Part of a small language model's weights.
Size: 12 layers, width 256, 4 heads of 64, MLP 1024 GELU, vocabulary 1111, 10M parameters.
Architecture: no biases in attention or MLP, attention and MLP in parallel.
Training: 165M tokens, 10811 steps.
Each number is 128 + 32 x the weight over its row's rms, rounded and kept within 0 to 255. Layers, rows and columns count from 0. Numbers have three digits each. The size before them is the row's rms in percent of the matrix's.

# q: layer 4 attention query, 256x256, rms 0.17, rows 106-127, columns 128-255
# k: layer 4 attention key, 256x256, rms 0.175, rows 106-127, columns 128-255
# v: layer 4 attention value, 256x256, rms 0.204, rows 64-94, columns 128-255
# o: layer 4 attention output (transposed), 256x256, rms 0.192, rows 64-93, columns 128-255
q106 097:130101145145095073178187164146104150147190107121072198113149158125112114149158182125117130126177117171103110130090126122163074129093161153072170081145123140185146143113112080119106135125163126186112165049080114124147101120122124167140118164112095115150163154156091078054095173147050120170156111088161096084169063122174109122082087126125121109115149148132112183179181129164182074087109
k106 094:082139096215100151092139121095180123143159132174105125137109138102153216153111119117127131134125177099128097027143093074158170130150152137116150101116087104129115081101128119085110134154126125153127130164147131052183116162166149149088124140145121134100101078109130117097068154139116160147082106123141102082128135120116080121130126071158126118150132124101103128073131154097189124106101
q107 100:095183142097112130155148151153112055113073081140165117144090076136175172114077112157116175163157173141154128139110116136140103109155116123169163157117085130114164101109118137155133123148123083124184087113123172115129118116149170147163117108124161107145141141112102118164063075087152136126119129171095138139107132124126122087132106121113111134135094123129126115158161108141191131113230
k107 100:129119153154154097153153100176140129144145147157116146158135169138158111099114149118186110101122114152094078085124166144097118146069138085122130102108138147117101144099156100175103170182128120083152122190103193102087126126163155124115177196160131164177138091140127143132095175103120083134114097133110143142092194198105113116103073153132157136100053130123141136172117081076080136118093
q108 105:130057081151095145133155119079135172191120089106096078147182142111171073125177111118076119071141080098141075144107122097154115146108157110083109163080175152104178104117068097136128143153170052112146169120137155136105084144105175124104078058165157109124090146168163141139118158110137171139150101134124172182145146199104155106143110132128142135132114124097103110091138090112186109194160
k108 099:113115116144106144165193090151113115092106122152145123082080109128123090122124148148099157122165103160136116209114104089152112143118108110112178141100121119111142145126064115149120111135141095095102174149154045089164160156176135103058167119082128148195161135108075127131144173105148117094106125126137070142133132123117166136165107118073185157086135155131102073138082073129107180170134
q109 111:162114116133130146119135085086130091177164123075110091139117152132120120144123081115118144102046108171158159139159145123133133128139143120077083085185106128054195055145065088156133151129114080093148119096214120112170138140052163169146101063115196132087102209098166115122152135150111141145113179151162105099044098143161161138145083161159124134103073090074098091149171139169101084131203
k109 110:158151135055143137116095157126117122064114136131110169141175092148137148186127128213086133136112120079145141121208110169090153192095119123098143089113126105130144155127134059127113152124100176110112095170196156107136138220096153183125102158091099104131186147089153142119102080156185134147141149114155084134148114156140131105107103185180142097123122115172085118057136133126040109102138
q110 117:151114172125164131145121123162135135089120093174173138148147154133094160124140137082167104117103101099157168138082105141093155128121143085087103183143102168115147109141156088061133091089134140109148109135116146074150111176088131149159185147160129124152168121122158116069087140143129112135142088115099114075127099144081095158101127188143160117133152163106114159104158115120080148124125
k110 105:137129136160174126126125096073161070167114078130103144141097145126135123114164166077149143156154119137106161142132099111154158144128122085109082155133143121133169132138156147122161061049168062133144121087176100119109109136151118177136165095113153140115129090153125100078091148166077165140154128113151149097079067119066234101127104165125151115125113169135131147150194166164131177169125
q111 110:142155118104069125135131081123104084091153152077123095081129118188097200175157119100160136085149073132200102127140166155133104138082093124124092064149068082132161103127129093116155113145153051127110121110152112150142164137124162158116200118120117136172097157120055106092167107094123114124115110050145130140139141116121102131100128150157137088098054130097114150085066132102029145162126
k111 103:146072132134077136143179114130139075132141102153130113111109101147113126163136222156165106165035168162160117076135150151149161173103158092152078142143170156153173138049166127121105098155165106146181132079191148140091103176042172141180165134116058085166085120134171144110149139110141144126150161127149126077132108112123148111100162112186098116163082109097142116088118123135102095121139
q112 101:100086152167114087123159175194133188166137106102125133157137150151115159172113175124134146085083151126110194175094104119166109119141108117102156117180157076135119181153120111172143111146082099225128111128099126136121182119134119155143156115125123112097147116151085151120132144113129158187148119139082156228133154148140104174092100096082136063213131155141160104142142102066156132110134
k112 100:130135127134183078116138123155168181102139173128114079042144096115103134131075106127105168166192103106186110150114139101127085117116157161167151106087112186142136185160122122126150164161156091134077135146062153125171131112063114099146110092125129135124178070116100131176136145144054100132132113169132191159180143132111142056085093070101168113141186087134183143129107099095147120102147
q113 091:115140103079161120148124146166113176107146120162120063155118195148075122149154133094115136148177102146118174133115059146153164100134181088115122105190127170105089190108197143116098104159151105132126196110148141132203130119202119131135184162162131120108124124067123108060125108142072169089058158127171162109179089109125099070135111154069189125080086107173173145127140173095131153178161
k113 095:087107065107116106129090125114182137155097073145200108122098082141117172134160159144164113169137110119113111147109101176131141105168116193152092092040153127144178185125177118165169108097120062132106145119138144144080123192134124114066158147108152158124102144130116117150181150148139163141118075095112167140113128146171134120107123117141058120145123157129097143177093152114121145097129
q114 107:086135128118137143164141144127080123166163163135134127123077106113103126148131082128158166138148112136152143059092086134134150110160158089075077183156127183155152153101159145150130117114126178170152091109098098141060122122199081169159115120104168088119132127141108121145118180151117171129152133171153117119135143154141141138159171141137114105071064202181109127067189076111159122077102
k114 096:136141129104113090126080118103150144114144076084144154121145118090170133124122108073194132120140054136133121172193131116130179129140072102121158114176113154151123136150190101140114129159129077116186116159100114126093129125182150122135099156151066191128101097123105126111167124121141109106095111154083156146161110096113120072145058071139171111119152127135108102179109185084193132115112
q115 103:039151154129128107125170128117116092061119160133154088127117135168126106186161061117163144079142134117112127112107141161112134143137135110133108115115123157071117176045120123126180116088148145104159144119120207101142145151145085120132131130132133187140156103096004093116059138112113162128119136073129129094147097116135218142133117150220117129087093137106122172103117100112050100132139
k115 100:123128163125134131114151167110196169199175078212124124134119132177089131176131100136143104076131106089107134137171119153141135125125125111205121121130133139149107133081133159104165072140137078068156168114123136114174122162078153149179187127077109162169157118124109141079135198087104123089161125131153149160132119115113127129207154110166173168086129125145080122163108142154108095149151
q116 149:157109163117128138149153121132138092087142119179120072164127212082091132137137136142104117159129124031135128058119139160107156108133196123102131155094125136178136123135145181124116078143096165089140115123095222070112156139100158120128067124132160133092169137065149134149134125125096091147151111102079132112142165151113121107122150122112124138128155074134119117142192141103074129126111
k116 124:120173119099172088171173083132149148162138114138108103141127123089132155110119144085080156165113088125144095119142123140122129120131174114166159161103147151100138121126161101095152112072128114133093115172084176053147125169070129063136122137121125206162165123119146093139108152050180091088130089118094136052088114160035127125125157169151182162122088098126157146109057153105111125150124
q117 110:089133117149125113123119158139115132165119112143167174102126154109152106119123121097115133202092121118127137117173109075171177096094116171095146088210159091184145155140062177193116119139161132125084159088166062124117138099154093151139178106111122164190154168139152191088116195090104163164138148096133131125148108075166121090145119119078185108164135156129130178112164159130111164184141
k117 103:104095171117176044131104124071068095174136070119132085087136126142142122126147170067143135166114109107104130115125071127154121100148087155170087129105143087088077141153077117156143181134148138142155134081154105138147095116150195172167087076127078192132093141121147167085090133105089119113149169110131114155158125120101123158144130098143136086127074141121153155120171065142139154124157
q118 120:095117143155156149156138162101158104157153117180133121179125145126116108160068072132145117071052087118125135073128129182153137153112102127150152089121146141125165115098062105127153129076120132054129087132120120091087159146098126097085140179074147131156145135092135110100121091068096087113132122084188143021123089043193113167109107110163148105146110078124116148106142146177091161110112
k118 111:092048143103101107167088191183091170150166106107160119102165069090165130082138096130112090159109137108148110029124074157160148160114134109147095121131164112121090089134102182109158137105137153156099125116186151054100134160101176175142114082137152144089070134152082156132131078156130156104130078122111100096128150191097186136143118125198088123182164145101182144135167108152114123107147
q119 106:119106137160105180161133160096116159139126122137123101155173151126177165168098115189187136098174146144156094122153134194117053161112091119133135164124120121111123102118070100111146115033109096133129132137128146124100197097138105119112090087133136130141154230152097098125135094089147117135122101110089156073134199166146153150122143150126135092182138072117137168102111092151093141147099
k119 107:160138145087131114094131178163131069178200169090122096120081082130110088108127089117151161069120155081110061160103142139033120168126110136102103151101151132185105105107149082067124144103123115156139111146106129129089131165083108146140172089138107048101216110099121112135137115135114156129120084101103100104119116123136085115099091178085169045100115103110079154182101160064126075089123
q120 109:156117087163155062138140119121131115163121038100066084185128141125145118145138031117118102073123077136056078088153162091147084102121140165152104066115139060134059181113156131118124127155102087136108137056138118154127130113201163091114189118144121104143144119188111101093092134141111142145112111125165115196129133153131134129118115122128101100109068164124109143163200197141173164097126
k120 105:123093147180155094150115142137138139152105140122051163183141105117111162133096097141134120128136114097126146149115140141127141131195130144153095141159127095099090078077071173143091070181129132103149140109154211152119119185177101122120139025166120078074116215174137158106102158152134152103120124083157080136118123215132136093098105140147145130181126130142116082033188123150122117117131
q121 104:120103163104130142174130174122119148102152168091074198142138110160102173074149128147111103082083127127164096163124104122152173130116122102122163162122089174092140098050034126163116139076142128118127101170108134066161080101083101136118170056137124102107116101171102139116187105133118161135136131106117121158138136150149083136129121146163144106078068118111159167121141082121147122066239
k121 104:153108114069114178112117106163110117115091154124119139085134124151151175117147161137154122090137063129094105201142102138127118155113172109132190159121113128099172142138092149054124135092084152118178152089169178076109137126115101133127104167102086124148147064148143088184193134174164137154108152161162054070194155148102161097166093114101156106131056140169142086163106106162123091129133
q122 106:105132191162111119143195141107135149132121149141079112140086156086128150126151155087113117150133094105227183123155129176184096124085165094126096151158104142150126126102139087101108129125135093099104140141143138086129131145108141162097108152131118177147116179166178152127122147194143110189140178116129130143179061118109185099116120147120123132124129217118126097128124114107140135126152
k122 102:130137147161140132104127096172150118125096040188206163182126138102149139106155125105159074142111165155165118113145112077120181100063116128096161122084119123049211148128126124086098123145151087174131106093122102125142128211128150181118157155101088197159145118147130095119131143161140127119168103140068119114107125109143197120098099116140144132110114168170131128116134135115103111144122
q123 107:182165095124173030142127121136113152144092147067156143150089133134149089067208162124115184167116123129126150132129137143139095092215132144123136117179147114120157103142170144061064134140151076092164179161159121148044111118131113106181107110128123080134095114142150105197139109149152127126108155155122116183125114141109106074102092128115156127168089139143146132150118152134163116152127
k123 101:087085094099106083145169089151150133116096183122140119110104158141127109075151177145109135132095126102102115153034129113150095143094126159075062145146047112120128129128172116120114192131138088068080146152121153115129087129190109118113091102096057139129092162193145139168131154164185127179114180107167102123093067131120102132148144184097098121139141182123170111143159126142151127129132
q124 111:062194162138121147088160097137165100127112174104145107109167064132120140080134092163134080115064116115186145202133146033080121133176104052149150095139111159081131127159154096178139108118094102149127156125091115087112073143102104144145148145092137166157132138021100155083146093116147173120109129166110125166085104164111116148071116144126136125139126116143133157148148145143120137183138
k124 106:100169119225131075125113143148136129157182115093090163124088114085091124123105169132108079148118175131078129114134107134114191129129136146216101101129135096149098123172155102068179124078120150129098164078166136129186064140105167118106079127181128139111107106142117145091121119136100184093073090109106143098048151149114158131152133161066154136102063114104122150149150159098104087101159
q125 110:134073128193141165167129109117123225137110090155124097138146105096120080117078099177181172159127078109173090152096130125156133067109127129198140086116178145143085129098116129114148141158145106127103074118083133105098126151178141091093155159159181116101113117117092147111169150129063107125139162127149139109119183088082158178136157137088125155131177153157117129135145169146148171129140
k125 103:089111168114230176114097127098172089150135178106091134107142139101132101100051025156129191167192102099121099182136166099180124141130084182154149098108148085118111106156168138152108054155180123179103179138095134118158179139157125096068153158158136128120198102150082134146099109129137133152142100139119100127135114051121135131119154047114121138109165114116138139168135104074221146125115
q126 121:149137144167156114144181118171131168136137148105095118121107129151130127127155128116129100145142187174130138111139170091153172101130121137143082139088098166128102128094136171130149157145134096140104162126097105111156103150199090151106110120104082053102165132131153114107074136156122134107135157129121116119108094103123137073112067139070117098138124165068086124141106148143144118158097
k126 100:096098098124130053163096139167150102148167066133162221163069096113150117091139120137146097107143116177112174147182103101162062117163105135124140083131110126113101100104090138129147104091192106139122127146089173124153167137116099121113132134132135109118147117093149136133118188140132158161123075145185132148140121128145150124151072138136181125152112183097128103162135130077191126138132
q127 104:118109111096156122106110126057150118102115124122138138103091087120096120175107137121158150116141145181101176086128094099139179121067122137095138140143203119133115154107094143134093144130129114157077100132114073149098200107224082193152193178115083190118158093158116095060158108108120072138134159071157092151097079126117120104084177127182097085126145146094102147130136064086145101128145
k127 108:124132120107190123107117116167190136177135094100169115139115137179144153176146170092108116136142122146154182116125145123098100146152157134154126125181136125135116121108145166140111150176128135176149068038108148224064159161098171134112074080153133127101146096146147125093124134097072146104134154096113147154113170157192106093086180118138098094255133117155081143117121104111118129124134
v64 109:153155139079105141144132106062071111121065135111117137163103112141164112145160096150127133077175089098115112152201134148063059213108131158094115122151051101059086150154144141164131176148128147128117131196139152133137178125084163091129131123088131092151192079130138185115129082113096163114104043139142130122117146179115148108102169097109158104154107173118155149109100096147166115152125
o64 103:124156083182122090102149153199170131126155141140176178076129102127083153136099148137160124158143168171121159085075116148180149107137094127166121117101115154195118166105104121124089154209081090147135092109145091115085117157180105168096111123141112156145113108183113143188146172135113115171154177187114158144121085115147081141142136069110144115177182132137092156137131156076157182107080
v65 113:136079164170066109125131198115079160111136121138123094146120125126112185123129200167100123066084146171165145167102118106138188135095131122095112146127104137117118129142068129120143117134087132132150138117159106106173105139124165164143103140109068125102073136129092128117106134165157128090074110130085135126090121127175067107156138132107144076057086128122134139137097131086176119169099
o65 104:145141141109151157150145095047186193081143111148099122103098125144120151145139085150224120148181118128098173118129134199134102170185122087150175088120208099168134103162110136144154119145161177092162145228179092137139135163164084140090149116109143166125087155068122110180150142115116113097146125131145122134110138111141091153174128098076068080110175087094135158088137096129151115115164
v66 106:126120123152107129100116154136081108139149122137153112182087118121140079089172113084128080085162111106137117183153097166133047116081153112126097098086094136131118139094127151153145109112109174118145145155083145148149099143169150091130148135127124168111088145123072137058069165112163173051153123123162132145123092105186165177107089094098119171070121156130041107141151100141090115147104
o66 103:074074138153180129161151156147140176158165128131112125051142128079096144158106117183135134122136127170084129101121089189145140164155072137100190136117132143127159078084164063148156172160090092114146104097136104112086153159141146132158107089112100149093095154113191120130150130134101165156144103106139102117116148153108124132131083153134152108131091177175135186144145150123087138127091
v67 104:118159126139161151121056091176080094135092126183158114136186122104121148112098143135171170141154115114096139146128112111083086112135118090070194187130086144143162181073162086107165173098184154156151097145134113106064116154104136137145194169115137108141142080127130118153139059101154126130123127153135139159073126157138117118103088128147152074111096182122101115163175134128120130152136
o67 103:135085093125124165168165170093139104128112107128161089139098125119113150103131132171066142117102179095111073084152145190132142148102154161186159114069122177065083093122145140122179151129142080086085112071048166121152092121111066144100118132095096152112163142142145121080103154097096127109144156130161174091160116134130143157142173134127139100151109115129150133180094128102181149117120
v68 108:109114104141116117199123167115105174110156151048140139164151148133127098143083186125145088096111162168137136093118200128130080101112145123138150107099156099078109137106151129121145125122131061143152126087145171117070121108223138121092101101120117177157148135161115134142100150133106111112166111125129115177125132110106136131129120154164060120137116166078100105152137160157140140096170
o68 102:089105109124165078047108153068103143124159183146137159124110109120107112128154095103114184164156119121200152089124121126100151172140097102179064192196125161130038127123133161169135122093146105132045162161090175035139151149114133122130183126154126074094107114100089128173115134106111167122155096154126149084144118147079088108108154128133177085134126089098098200146118099099140149137140
v69 113:145155136140143141116117101097124091122082126109125100091101135130139103127124128090149107177150176167036133138172137123124184175177082063173112091120161172094122120155126143159104096131124108084189131194147176134186123110137107108065139152089129171078155142170084137135126118111129125107150110146086129066138092110127133163144116083179083180156159171149129159138126152182195110153125
o69 114:113154125101127100144070142110052110151168138128142092113100115108173110132127152105134145143140136100118111098130141138139186088112134117143141189125171075141154162116109151166132138159057156104101113065179088184111110129143145116178085133136127096119119156165143149131142120145105078120111119137201072118138116199126135086110119140130121107093107111190123147149119147086073103152123
v70 096:117119109140135090147176093114103143126150150110135146102106084148154097110112089120105126079104139097126105188083140162177120122125137102189151196142147121128065143162136159137119080130114149158176168117168110099149168087125069094085112074127079170029143090088114167125132080106173111153166112175114107119099145125100106164133112092119184124102132128065118137124115098175140093162174
o70 098:119168129055173103109086131147088102131124100123110149130112160132122114118177053133169202170119129109155144136127107101099187106115112107168109085103133135150141169107140150121087116167123161163138118122104047095135161177212198071121148166117138119129108130142141106109132129125144097164076168072080116098121179126122131151134117116105080172128098145181180111115209076090142153131116
v71 104:117115064183146106094081097122117172096142073128090161113113153085121080092097127116153075112161144116129156109109211180122115119027112141131108132145146125135124125174111150090130108174182106133101165118108145121145142065057148080110106150212171091182184133151159190099184100114108121103177169109123135167149147121127119098123105123087062134141181122126070120062059138144153087136098
o71 100:138137162094100122089099121129110130134183174113167098119158133191073133093132168144119127174066179181120156109141112091149150140164113075093115128134105099102121105080143142198107154123119106140127144167172175120068046135151148158133081146104157094141087122062125109139145203106139102165073126081171081140107151127186179146089166179152128154136082087127142078121102149103124149122124
v72 103:132132111148199145144169122148124098099125194151172129143114172106128138116148125081111113160213105087155150145102117150165142142121116125171119117159153098130117134150127156141118176071139120111140109118125187130152088127107122110118124145118104126100180114122137150107116139098139115129167151129125090141152191093135103100118076076093151105119096204153190135066101120136108188136142
o72 099:104129139144069091121123120163163175089099162115107121111167112116108130148136101179169141082099136192082038090115175177117117166059119106156167111122088157124141099082129136117116057149124108173172133182152100146094121161164200044125178081121187077128124127128119141203164095089109108149101098162102139115103099141091111140150119096129125180145147135146142153164086156095098139178113
v73 112:131141133149133082127082132169115139139145153181124139104098106168091107164145121168133138136121157191166120139123090117112076128165110074173143118112087147047085118045121134122133156149103154108151142111123173145112116122137165071152141075147143163192103140136138151136125131090120131137136157090182130132138089115161101154097122112137118066142115115132110110042083094174115068088078
o73 111:112151114165126120107128124127105090156155049085170094089161156099172100103116085144084099162120105128056114114157145134131083169125124122095165072130139163093134119179093138135122130116086119133119150136177146159062128194052132114111146142104139169129160130140170109095128114105109144093166134079097168104120108158164118144185104109077195215153151131157156154143104190121141128130138
v74 104:172086170144119155130126176099140144166127153098127182126141125108086152146125158140121107080131120103145165080067120205123179151167122136125104125079144137146140152122161091083105143080144143153132123137120114149190137194126130124177086172128126138118024113066118106074121100099173152094187156091115069123072138140198101166051187082122091101087127162162112154139183110107167127057067
o74 099:132167154132112115155161151134147138144116149120114097144118034119106136154111138149117117154153115157096087088130112088115139158075108163107113115156130119128040139133075108086163155076153111188135162150166037114170110079070081147094120147178142124141146186155186109075136166111115160146127100147130155111198136142160165130176113121162127085106114122074113149117077127152073098118132
v75 114:121094084116142160116166160086121162123085107135110122132127051117115188113166134150181096102165111136129080146151115137118203145120130135227149161160092141071085093217116098165081106120098159096059156166137115109086144115108126103132137169129115151158121158159096107128093078100157205079192122134135125146077149077092141105112082148104160141132166120117136101130156126125135113097107
o75 114:107216182146106158140105066134134109138130174122177105149180138140120134158095044095194092147136139148144191148182134143129089109140067170187129177135111133087184149077128113148139106165162114119145152193143109165125095142092110171163135089088121169101114146106131213147147130127134085143110151167160133140111127086124158141173063147123125150161100135079110133178111148180117137135077
v76 109:071117109125146139112099141129093161119131068136106075098078055147145098158197122108119109118094138088084111119128090128108201132116120189181160102126167141153199171152109115136087090141141089133131170101125149129152156149123110151080096136156113072154167207140186128130154189095080109116190117137075140153144101089157156178141194097136158086147117076102127077137096130142132131171125
o76 111:188165153129111124124123134153082120154079187067136118132143144148104123141119131144124164174160127126118147100120200155164109171120086119082073107121171174146116112114134105081161190155124160095102077175082090136126121089127134124159121097106173080070089150118145127175148120154136098164088195060156116184138145202167078126140103123136089105126070116125090174117181109096099080142149
v77 111:065173147124131155120143068135170107119151123108127161109152162097114105118145136164098090146163123161149123122070103076169148097124135146093097125174104141137120140161179193146122140126136232161115127185140143110151102125077107171148150141127122105152115089139117114090134163091137161106167113123141102117104151107166183090167137160106127111185148162097129149094147153131137145123112
o77 109:101126102168151092096075128164105132154109081126129120099140160135175083143099161063086116102078064178123117161170138096129131146126128144133117100066139119097094064107075107154129137115121056129175165120168105108147115172151140159125146091098108117161118198156166122155170090154145127128137178175172158151112091115103112095164125158144128132127174120164098083133141129146108186096100
v78 105:122115146054129079155153131091135124110150164072167083158150103083122143091193153099197136173053116099132146089108105180143102148109101104095093142104134192139124119107157113098166185112101124186126159060102097167154098164133080155192121097091081098050119111127176137072130132186165114113143118104124156085116131105186104071134139128175065074122100084117132077152162179118101106157157
o78 102:160121077188172118136165200143105167133134131103087097159102124142102153104118139134141167141170103100141092136092163096126100171143144131130193086050101144135113161112140127144112150082151167141108110179062120108107156142115109116065114146099139158141137124119033113162077105115092178216100071063102121160157130121098118128115085102079127140082099188125167133119168069046140156103159
v79 099:093110135099143158088148133106178073114050138102120146110134119146128138129134068161142103065095141145186100129133123178106119102114094176116172137156118110120130166164173150179161107121112124129123160148152163132127168158121105146139110100149165121148108145130150204130134166227042118097144101092190172155174150095140095139143132123126136064146105099115130171121146120170105093126088
o79 100:136118124128137106083129110108103153100178090144139143151150158158168110124181107116109099157168154127076186157121123078188163158171142133123125073153138174136080106148102165139139074147185159088118119089113119105102102099088093169130102098183078117131238100075160144127120155084173110217162172156132121136097088115083122138098100115140139173132148149133125169057100106112119113115122
v80 103:074142072114134158170139178112198146134126102155084132065053086081127112150166107180151173187099181133168124143086146109173129184179124091150123141107139128103099120127145104092103114109105141154162169064134080151125104108130127099096106101088127122121142182160178115140110140162132089139154103117115154100119131170093155164101153096124126048179156134144153138110123141103103182133140
o80 099:208161202146136049144171144090121153114137113108168093098109124087106087137115083080163118145117104114128140142131123162109091108143190159138164165095154134156159122123130194122173152088190142049122141168176162132116144167091145163082137158110101175084154149072131122173137146093137102137127184148053083046123130089154126103131131145070089122079119099091123161192081087163094163131146
v81 102:141186130110130147191137095101099149104115130152185107166097122151097144135137093096139062103138133074145101136172087135175156155139099125087136116146126106142142112088051119091094148080198129154121086221073154110147121138082134129130148155079134140110158104091097088153128089091111121158159145116086140119098122112099131159140154123138128120040125139133114145063059125191144087156077
o81 104:153155123108128147155109154100153071101121091151115128094176176132126086223120140178181118181105099127060117103116172170163115116132158127126101085093105070144151173119169109124100119145080098110090104091157038096147151153180128086116175193139115143102095132123190092074116114119155128125121058183141096100148095185112095134121157064150136122117130119147134176202124147123132127104125
v82 104:101101118141100127111116142165136150158139068129082177137090163159150083151062132091101185133088101143063101097110171115124072151125111178183106123076072154115129156101118123144173072105114182174119150118123149054092118056169118133122184089171157150210168128156180142133159169113094168102101080103170137069123157096133173165092133133126155128151197140145111138194067124101126128125135
o82 104:124144125125112114153098080151151170132162135130144081129148079108124162154197029107123122089104106154182133161090115080093130168137062074123147172161136167067122152108162123156141197127133131096132115150138181118134154235047116118137130125092157154156115147117069113150146130118170147193150180160069132157139127121165065121153128140160093170126145118156103100088123127152138141098116
v83 107:129094131176066125139176170092139141079125162062095119107127100076066199133072096168121089130105109115169154169106134101172151117174127117143095150151104084220104151147179117133141137068086109134131123130082198140137094161166131151128110142119066188099139150091165084140167182147143087091122122143111178145112073155138206148138150126156152107149156184171146137141161142112208130126072
o83 108:125096157116153050144101092107098122093117084173126124119118133183185104150132133049180092154101080132121124162173089151106149107103130133129139206117174106068133111146125127118106103146135164106126133090145131077098166092120114144131194141119148113108094108105174145161072083054122179136142103172110105096129163105081115099153120108112129162102133078081115180133178134132088108140126
v84 098:149101094131149124187121072106074111141093127103050128109126104080081140173069137117148138085121117099120105131107093112129125098111137139111152168152146116128074089156159099105100127088106170149095101164092062210073077151093108106141147168042129101101073126150114105146119111138139104124145142126089097144111115150085147179190170128103133085154172129134188147168130078121166134136128
o84 100:108149146117093114118142120097123192138094143151127151161111125129130120137082201121144172171125107144132139167151127125147060099122142141144098150156187146109166159144148092176154072176135172075128169123132134095120184160179186155100105140120125151125147080146100186086069136144088141193141076173112127121155158079149135085100099132122105110098077147111071108091132067140127136089166
v85 102:133088095139104146147120191139078120071076144176073147130156093154131083078147143118097146140100109186105125139144117193136133145092104126171126125080191125121116143076123146140101166115130170079116118110142133068122121156102123103151084122085157123121100097129184111136099151104116174151125151069153144103131175187126190104096164138112129091139039171115136079162104121135162144143177
o85 099:163151117124124085138216135116175121160138159150205109068131152091148187155150155131122065130161136037105137151118075071136126060162117129134140101168142150151152147118109082155107182148122087147094119090110123100091141103138114104140088171129054164065142216090125115112131103122115162148101114157131097105128129100116144178213105094215124127144201090140170168126163111126095144087204
v86 105:122147082092118200176065132116122077137170133127094117150148144131085101098127136163105147132174131173124102149089151133081099104140159083152150177136132081149152138130142087087110139127124146162103106089102130127132084155117113132145126158108066117159137156146118124117115144168142115156093104145155127163172095189111079098093169080218124098152091090082235146100151076122116141098138
o86 105:131085186183075117137166182112122128158159099137127191140100148133150100093171115103159101150073115150136111118181147112145116133108058141104114083136120182140087152183126155086104128137124133122117156156153103155168181105140104106115128121050097126176116200150104204178155097070139142149117175140088168112114151120098115076150140123099154095134152104103060182127061166139113162164106
v87 116:143154146118125102150122102073183132067078160094154127124143055161118086136171156159122156101162074119144139218079144116081182175136134087184119186145089135175144127175186117092141104119124086156181148116109134153231111119145153191116187187136157104095166135138052128076168089114115108177094160145038132163118114139102084102132186125048160130132152119127121146144171113157168122111156
o87 110:141109123093130105099069147153069137140111074171062106124092138121126140114135109131144179084119131078073118120151138182116116075117097215157134089096161067130067146130114119119074151137187196120125196097090129138059150077170084112117098151165165121177107114124172165137177123134102097128091117136178125131122173150144172115152087093121133127139149163080072117189083169129121120155099
v88 109:116136108139180089150001112188180167112169107155126120142143159152142092073126132105124097157141110120099103105145141095115176090125110144137115105112129159093157210134125103118100101182119135096124143141183122110056141164087146114125183095155137148193127119125120080188096100074112175127133112112139168117185110194147137121140165134125138102086144134105122084096123152090146085134146
o88 108:136195138114107182199136131158123084145112166108144105090197138149115192176149110106130147130115133125117108158140165123110109143102113049139155096174116147120126145080172092074128145110084126212151095128150123120146129148118108138132124129075119145119124160167111064093150137068123113086148111083118170121073115114147140081166171145164124092158069109191139131150086174168058134131177
v89 114:144152161147105137094064187175157156125166108089107107128116129111128121120130128157135126130083152134169104147079091099138143116148153131164102078111090106145123162052097173129149100135111166141118135132188083082121099127096136128139164135161105138126148148084139086154056083103121163112124162133130175180095087146162163141170113130103110145086116111157120095159101107051047105149134
o89 109:147122170143214170179165148101133145167157050134170109088188137147118053169135144035049120157096104081116168092121126128163154164129179098108111128125111173091159064119162108130178130113135148165134113137136121125169122171159077120100112132091142129087096128130185138099131115174082105106189139098117090117153140120100155094163122140142165128103086128134139138141165152162150127150113
v90 104:152158095126145152091167049167120141127122159117125125081129188119140160161095143137136123109159160112145142101131132125087102098128102150170156209171141084155121097102135153082106158103138133180144068161098117153136145089089121116154147142136170138164112053122129116164141045148180113177112062150179150108092201192142106146106128187158098114156111133128102137102055129109103106066109
o90 100:115134163123090136165123089175129162126067185163061129135149139161133167115104098131128150125040135168085158097156096096086107170067162130060095114113094107064133157212138102135126130119128079119149133098083079104100098121125117168092147124115119144168162092168069119112132083122074115124119080070131077140119098117099137116127142090055148123148118100120111152151180129103121163144087
v91 107:119113085156119072143072120136127148205093177124092146171169138178122116119128152036094105109136228128132103118141071102118152115119107146137175171189109076189132144126181132157149130149095132126081105118137135133099134123079145145105169101142107124095179106121148127115091142082200102146072097125118089123137101069185164188095173134132164118148132146135119123101060095092131131111184
o91 102:109156133157102154093142102157115098131159130141123104067065125103104122160151142181170132160126118129174121117097142209082131132138067103130151120127164112130129122166137146148175131152153092149140099102144140160144148099120159095152167078129123152160139142149129145123183155145057124156177166118122218182150143201107096099128114099133123133178189105141179128149142143157198137107142
v92 106:098092135108148136069088066120115136118146144075151126185102175143090126111135162148145205135132090101174186087083114128150099175122105088183129077117105165158133078124107113145128112140144148149228116130104143110092128082102091124112100160100105128109108087151088120081142128128133072142116129169153097154161151097160133137152132119078100103193094101082124117106094132190158131110118
o92 105:134087140096123112053162159142172141178121096095085142092119096121125126134144144106143146160112182113065110139145118147147142129121141138019164188151104098153143113089163123170132130123088123170124130102121121136130102116136151131121130121148133101102178100162117167141160145158167217167121190113127118194197087097131116132088112117093124118129175122185149136144179084092198155120207
v93 094:114120136083154098079155165138088107124199119098135133120174134157184033096176138174117083196123140125179178111139098115143134139141127068134125141106126144177161145140161166130110087132125156069132167146126113181182147142045147118119159180121157147053154186125110159157130133142188118155102207077114090106137092144115153134115183106086079119114144129144108136172169120067115131100106
o93 093:156123141196120111110111173107154117152153132106133129106106121128136161058163173110099132128137149187156142089141195104087110155131132130142143121108157083100085047119107125150148089151059122145096082133166145131062106073210178117092150082143131075145132088149179158097109103125066086131110069095177085144124173144156156079103119132097158088095127143126112126145129135159129132166197
v94 106:210133081142132058032082125128151120117154118147140151151158120084107129129189201128142117136170079124171126109087113080069150125139153128016145099158129159131135089132152172146157121070097133136095122133138079107105122141161126139092108131127132092138143135103136141108112123068093133176134087141175128141121166091118136151080109145106130191151149142108083139162204144123101181098123